config.toml
n_layer = 13
d_model = 160
n_head = 2
n_kv_head = 2
head_dim = 64
d_mlp = 448
vocab_size = 2048
activation = "geglu"
norm = "rmsnorm"
norm_place = "pre"
norm_eps = 1e-05
positions = "rope"
rope_base = 10000.0
rope_fraction = 1.0
qk_norm = false
attn_scale = 0.125
bias = "none"
tie_embeddings = true
parallel_block = false
init = "normal"
init_std_qkv = 0.0454
init_std_o = 0.0
init_std_up = 0.0454
init_std_down = 0.0
optimizer = "muon_variant"
lr = 0.0111
lr_mult_o = 2.0
beta1 = 0.93
lr_head = 0.00621
grad_clip = 0.5
warmup_steps = 200
schedule = "wsd"
decay_fraction = 1.0
decay_shape = "cos"
final_lr_fraction = 0.05
batch_tokens = 32768
seq_len = 512
doc_mask = true
train_tokens = 292500000
steps = 8927
dataset = "wikipedia_en"
Each number is 500 + 50 x the weight over its row's rms, rounded and kept within 0 to 999. Layers, rows and columns count from 0. Numbers have three digits each. The size before them is the row's rms in percent of the matrix's.

# layer 8 attention output (transposed), 128x160, rms 0.319, rows 17-63, columns 40-79
108:483565465494496519438438468550512421459438583497504530450543456541508459519470536522507436511600551444585410445485449504
109:552504552472550456553561520531526579405500446509482495433523558475385539549529525517548508460530572427502556418465514398
096:526424486466501574464572456585457439527438413518520479541556528553650581561535534467475438409482469438484521509510492412
108:519529427413456528443521455500480464478506534525555572587521453547435530447616483464507511509552574532519553582475563550
096:613535414562497493553526582530547501522522435418423481471529464535431479420512454497562549434493573435541563619467506463
113:578476411509435552448459507519508451513519526475514576487467484486550531502521472363589550534533491464494543400438456527
109:439453620573583527531422557509590497471526465424485532532473521506485418535508542466541478458501498500464559465547603589
101:538419531415480546525504460485363580535552586467517530397544526422456569515463520522509527531580549512529435579567473452
094:453531519559429525493512491461473459575461612558506524482484432455604501477516466529470472525466543478505508532495513581
100:482523531490490449434535562501528521488532457455424565474504558463475445470466504546475452435572575501392432430474516466
108:544483491423531509539498463503454492556355578471503493565449517427442501499434446434502513515522512497589422485379471540
104:495475541441583502570549496428530559505632450476464404589514474486492532491464479488480569473481501528488575438494548526
102:463497479585523464463542624565555499521506512624629528493517519476526537484487543471517405552612589492467489485525473538
099:485484505529527585482497481502521573510512592603466555493464546571543494467561515456539525536432564528497571492495450523
108:496486533518511512484422474510605491539549487525528429484470402442488422535531465493447534507411421434498483479545646507
099:483466485515544494514569569442490411478480479539600547460544485511540434473489531532448516572498502544545475529504445485
104:573460533501375582555595486574583538463423529620486511601490559523433559475424537430508426509505521518459440471545510560
101:512532479588496442478475477482444565472516548483546535552501561576513497457486547441523580483547520587500534645515523511
101:497449458621464585464568434559509468521516552457398463483530595442509486505470472464421564525476357517545515567562437438
098:541550479525579490491544532420483474495500557500447559431425551475431510553409449447528418521457511536464474475568522576
106:523512497493491550558457547540434504509560471507493504461551501438454623447459449561465469501394514489450540521530467542
107:530528512544536562493475484553529470481466489490510551497429499442537422469486397504497483496513441454503475468541639376
109:544429498523541517465595503515473491449458527487509510537487543528544526467557531536488543444500459452658528499546593537
108:505489500494537566496480552544510547520541544499530565526477435527477600420466464551520453444468424508525457518483427551
122:501459407428544459503552536549530528577586484495536449578538553503446441432478515522513444490560475574502507485422493482
098:481473495445509498542638496536575562607458517427480497503443524584537599493461444565529527540523455519493635382512465456
110:515587507561552479547539542550446474472551532487460423468366454540589432458443495501454554569498541508437420505494523439
099:519506501487494531508492503492596496548507444423448454379434424544561483628557551427508486510485528535427540578514506503
104:533468474466622564574462526435470488521419499448434535476462448460501571548564490405534445424577447421450530548566547490
099:502582459555388389578546448474516496418493445498462421481441476447485506461558463481460499412493552508627556436542457488
105:451505398528411510458488518523459515542587496475418506542372406450463514638503577567518365504502465577476507502419500468
111:491507479540535489541565450516503321489501579505535527517476568507517537547519493468370476475469487475432469525476403550
101:578472559493469583480495424444592470514437389510473505471446607440478489530548512507616483406459557491568479556512537477
113:438529495472542519488532474449554511599454486428524591480469449540486547402455414446574497547432527522528481492432464497
098:502422424530581446603455542557508518483466473456584555536423464507551452529506486491474588491465608532527469573489510480
104:522557546469443426546463504476571545453442427461478529475495537459519484551469540446479382500483512464581490575483480520
097:524495510498555610536376474560535475423480532546533380547474495520400563503543476469591463396548406526563525515574511432
101:560489409543437512533492438543520488570548438512480488568571485457482561442413468575525524521566542517536557582446518529
101:418488427442570472484487476487522577446592489441445522514540439547465528615492457461410512479528456458438408395525446491
112:501504511521476501547505527410498526511445531362511481466502529502545451562481469616446442500510603523473487431504549432
094:512431446477491549571461512529605408522498486515565526461551433561500470509503476489502441484514524455506550539409521592
100:516582534482555576556433437524519498529434508469500543520496439551472525528490486596602523508459491510484415487463443490
100:573469555472469386495472504540524515533568513560433605527554494563445505499509441503493429488438540503510425384547528530
095:460561528616491536417533516484484485543543434433484470518484477526542472506407465554473509446464524533520472488514463557
110:504617446413434589490566555464565463603452487582552514488484479454578527412521526561488517482558496534453480529590500487
100:436558516379414515544499427478534551511453535499462508426473553538497558540467447523533585518498572570477554553456537479
101:480541517483537433522474474437583544457415530579415489536579476439541513508534533613459551454468458514498522519485496451
# layer 8 attention value, 128x160, rms 0.176, rows 18-63, columns 40-79
106:488515471504392537465417513471448464509487480530530443527518463515508460401515479431514492525402423525540487538462471562
109:488539588482571472511539582470542461481527509468432632466472537572498505499465503559484520555475512597479541520509455568
110:535507538602592458569474571463571519558533420447499448414465434472493485535477596447530482473505438437512501527583399453
100:381476488398459506436579465391534470463416552586501523532464504450499497507542496468546516573547442506532476383551499543
111:457591598583618462423532583467526468490500503508565505527447424476505504557512547510511446434496500470408522568550512436
116:569546453524381501473510461575502585519547550516499486511427495508518535536448415458484479511514523465483471506567473422
106:461541527541429481586516434529465543505528431482479451570482576534559480500503551452500454542450475532498499467473540496
098:419526536499536506510516505487521515489644449464550443476535609612430428500471533566538632545516507464497373577516577415
103:580403437575500501488439510519452549517508490531494543502534465567527626556471509461474498485521476524553516555525532540
110:383521543528392462442468482444431480455607510432491411501473511488478507436487516526557479476508458483474545413536615496
110:568510461494539555497481502603445552468477531494551525461417466498459542481558452546608468509522463524518475512594430530
107:517490536449516483502514371468481551563422437420472471534445458456519419516520554503448542540484444542490482589557552526
104:473584563471523471467577565536532415508412473480489493464495471527452487516514519481483452431474484481509550538620540480
105:566485560461493585509467536564431509479489506580477561555483567559464568482429513520587492472529551649474502466392425481
104:510536468456447529494517438511465450562566426530447463516458517435531515471445493503503494450498591400443517481552555523
100:435545470466667557433480505561454529503554478448550493393497474560531490477554462423480506549511445503508585572520572519
107:485547410427502470512572477482597592529488464544457553521455498453476533480555469542524519503537425428523405463549469468
101:450515591441515426493466596521416555505442482481584529543405381567475509460590515481546476429550632480493478503412484539
105:502505404507573511486457512488565564489471499471556584586528428513529538521539448464576543459539442501507405440478503534
108:513523433511418445470484506491558460457598532519575546556424425460488383607558450444558494486498498478511501481468540473
109:394497517465444399429510477474454520492570499431530454528517551539485484541434590544473502505500538567556472557471464607
107:482567494488405416540501522449588449499514556478443524459512496516487449546536521469450517484456469467382512471433454480
112:457511472476513500483551590513423464530480422466524518546476404498560458556590590538487474606431542606524480484550427484
115:475526636520436568492471470533412533461476453513470456490548454536511525436554567514439462538497528472524442513592501509
097:447524552552452624508445534446431450438512517475526484432561551495458440466594586499460448503478454543560485555601554567
103:490543472451475448555538526446530607538456485349569543599603565536436525543552499548455427455502499455560584541564513507
105:546469522450510534449479443449478589481455549487562472561520591457481421377530466529531476594541486503540508444549517518
108:439577532465461470422679438496435507459424557524559528527501582527523512510420489523504513582377565539581539515482425472
110:496482447508572490390548549557539464621549476475484503598445468542505455513504567569470585529469415514443483605515560473
103:612532568390557419553455413502516468583510541521515550514582493535485509532484431461506518542543480501565540571547466548
111:461495496482481499553524540423519534529487469456473559436548497588491536552517559539555545516650638440474480521466575519
107:456526454516626400481552527561420424555528577523521453565548377541467535437510533475446552531462474505518540402550427520
116:560524632586474486460486482454432518457527534540539443508550481512496440516503526456507472510490452495536532501558504577
105:524561426494563500417543502472476549563571478534469540536426606531559523536423500571446408522452388560408600440526519467
111:505460468518544451496515509479399488545471574565488459474545453576475466450486417529504584467557446505449468546521544534
102:523528399498522448521517514438414548479593449488428460484473562508572458487483510489489525598527571581491482519458518526
102:447534606577498533523447523518483492439504426458595436482467458613412512578576466502471416478490486550496525467548506508
104:603488455566536505514461509476529466570511529477479509514518513378567458452480410582560443538588534495493587658489498573
112:528527528453486488454538482550461543540568551577535459528522520450518547513474492399531536485531483585536540498468547579
103:464462553565498550441503532553481508468594472460460493457479549501520535555633618463592499464448523574500481414502416463
099:557389413536536442444556475552473551444551437501478485499520481495502482461434486405507515498425516453523504489517584524
102:508522426552579530500440496489548539451512410485536497519488555412469438534492540547529495401583443429415546555558442540
107:566497526439525457559410477466490527459468541577515496548531509498519546486584465501506416474483499595498580428458584558
101:489481588557521382432433504548487517438583488390514464480510490542469540498426550458463541501462498446593529471385472499
101:583448404551587467509541528481448488457563516520458549506507547531445442489498475499450514565536476453509501472523491538
101:519450531537437551590480502521416392522586476411474556483405495563452506485413518440520429477643471548496501475475465516
# layer 8 attention query, 128x160, rms 0.157, rows 64-95, columns 40-79
106:547405497588514545527512511411525564541534451523450410488498510523444506593409630436559513451579541520428421513495479566
107:497466483570467514549558545479438485476508377528432425468536527499419485492510535486512483532558523549446500513521514534
106:551477525573540608562487455449571548530458506569437445493504602568450456522455444431502467528503528464561488535535517510
093:495464494481443535496647435496398454493506477486474519409497532462529604499460455542488498454470517548402551481485413483
094:521480496455451499589472459604509542541488446489432477501513493568473538585435489472506533563538453514558436508430441554
107:506439497617555560504508530423459574437508473534483475505502553572502457581432528473546436557523560462513490515502436598
095:563560498437501428628498466576504498514360451542483572442499542551507472543436504565549564540632513463474500477534532506
101:552600533501502511481551486520538539477444524519461584510550549486443516505485523540502485459469460548463557542536551464
086:518469464470493460434467550462430446433410466479470632537466430478559498509519528552571426620498501512525543515461474569
094:439486456534540520491458409467507375577558436451522473459470412457476546474608500451460446556484470556507574481463463513
089:516458470525488507444447511468494524447548542523455517573515489479468394536378493447537522555482391439481565521524462454
080:498468518502397527445585523472483542524515436459495518468494520439450439470538539448472554540463594478487556523515485519
088:544462541506471487418523535483393520495530449540513501546510491459516418548464559455522510546478467466515631497510460418
074:527476511518356514495578510504513485447430436449534557523537423540533458497553554501448452521494545450509545538467495471
081:506539470431421554420551435520457458519601410557473511428431523460487513438505515495470490516391472510629516550439558527
093:601464470467535436462482533563423414525532437493461544463461464478523476459580479478556438468523532544424503484503523553
084:460479406574469558514482467579491474450525535455577593423470507471440512464541469484509444488485401550454566487503508437
087:542560527429508504468498583512434533508567432441504498434511532507512569585494516571559523472461511508549477496549528543
088:522538541488456444437492493503512554491507537483544620601493481597490481517506640528511443521458467460554415522510514426
085:524564518604507481569578553396433506533488514461451506553503625540537499456497627506437546433503514550540563459562486546
087:603511516432589485500530471505464489507484590444508491434464474530463507410498487517497609424559453538489483467492495517
086:534479397492562474521553488507441459535548468391441458477485455392498554600490431507513390458483432473519489484489533539
091:565556437575538482593439480483470614399540494439464523498530494510476601456560604508463509443513562449456547513489470495
086:412493469438513428457516488388475435527481476464422605493476602527499490454493355496515459506469542457587488425456486491
089:562529518476402500608475503497522360531490480559455480491552597568545509399548423552457379438487522452459490605528437458
089:517482545536426469405555531501530485460467464534485476427541516542468502490613637495541446501529449509431473530535526518
085:487485580516415502425468535512522441507539461539457533518484448468545345469546457447454434516556545501472456432518479475
085:529508546575502532504470453547511481428479529580481501490448415410410482493522465525475555480524520509451461503516435501
090:457501476531533536485454445497481473492416538517484405411409483558518455530484512469379361493521570558537398574514516592
090:521458607554620486612514536460498490438481488500494526510590436512519525368568569532466568493524467604473557594458485495
086:468540433516495493496464485461519472499518540520583424508422448399527419501533534545562571440513573571583595549514450593
084:586532454442543460488466556590536441566497514451464507472494478506514536407454524530497544525482513459506517525469558550
# layer 8 attention key, 128x160, rms 0.161, rows 64-94, columns 40-79
096:448463489537585457585547583488553374504424509424567500505536535535547558520495434480545481427547481488396434476512541506
091:496486540548516531571571533479445592432451555611513477520410504513476474517480513461580579495559433534465497559380490506
091:475480395536537508604434563457489565472441569531511399514471536532505607570412516489548526515658509587474468562495500426
096:481588571566463526445570499531399532543493551670452485487523618555372532480497525562543498563524509472520541588468409461
090:570467464485524535509484488458449597519570545528501486513501553503476508541433445553577560479409558556474561539436636527
089:454468512437395428500476467523551420470514401540501381409485481600489461494557413466525439511516477576478515467526459416
100:513554404530588404376534523515486495551502485345480549460523530498577513400543488515490463426467503447543528496517501454
090:461554532497385454506435504492524519567462502453520554469446541517468517525548490495423428495471522482559512496531449510
077:509525491486490617598428542482514518460510495518478355497517529513539475481490449549560530476575489517385514473570463461
093:502507497495560586549506504407475618425490517572471384537441595555552494417422539467555533507515503595536551578481589451
081:451476525532554518466577564525535403561485620487535454391495466494526554429531449537505525514602495534559486497448469478
098:605405471394475554483514505544521453499604487526453342447578533498531487526470464527477482501489469554488526447482588541
091:554525680491480515496530519541439585594551552501518490417502604457505516512447525518483602494471547451507444583474574433
084:555505506522539495477513506523459539477483479452404450360521485482495582467433481488500509504500418510539524515422612455
097:539394442551579500476473578543505397484529528440513488489559531515491568521561548500518510556496516515421501481518464547
099:512483501500417513578442517508481596436474534562378420557436518461445557598456481480559600545574482502585527501413555437
088:515503359552490540499522527441435543575501544491529495664477476484498530601521491434490459565537540496607492548491514474
086:517451570481343525504544466433580461404504451472465448561493582435437451453534508442550555476487526529353453507482598520
078:484519522501505473507380500477507526472587455633572441475439570458473434587547480557487477518407549514524466524519502563
092:600533522481397482491523443569385529480502536522544504544510550555516436542520439568448517481425548498557482528506515579
090:461488509546547517478511493411407500457450464516468404442529548540570596551413449498474583548495522461513474478474478491
085:526512514426519523427509524521470490473477498700515458446592508519448515471514516491480526499561488525422545454418466529
084:545505497543464447511460409563487441572459502527467491523476550526522440566424433489495488540525489500539491588468526511
081:523559545459518569533493554617504500404602469526532399538495474477497476465463516464500525521559434521499581503505505441
092:438533514543489421370514368504404461491427412573495522552525488484482502590474523521450619486493483541575433481497536492
087:616534587503604496449484589475394454480506469444439574440478563513459574498498519522532472454407557496601507541528492533
079:444556532527562492542558533441456472467520421455482452478455482462467591541547505486585538472539477524472540584415601539
085:480505477562504448556441536472531565594466509409553611485506545550562442477495483529485459473489559436520553432473559530
090:521480427381599484501471445480509551567497488423534537574512509494505481531480449542522552528533505522467450499478500576
085:374464495542559565508482502386498517535496540472509606409452466538443476569447550492420467530522516443444473528465564535
084:572506483451530513600526541396503494513477567468507519502501567575482523521576499548539561467535449471568505542418545410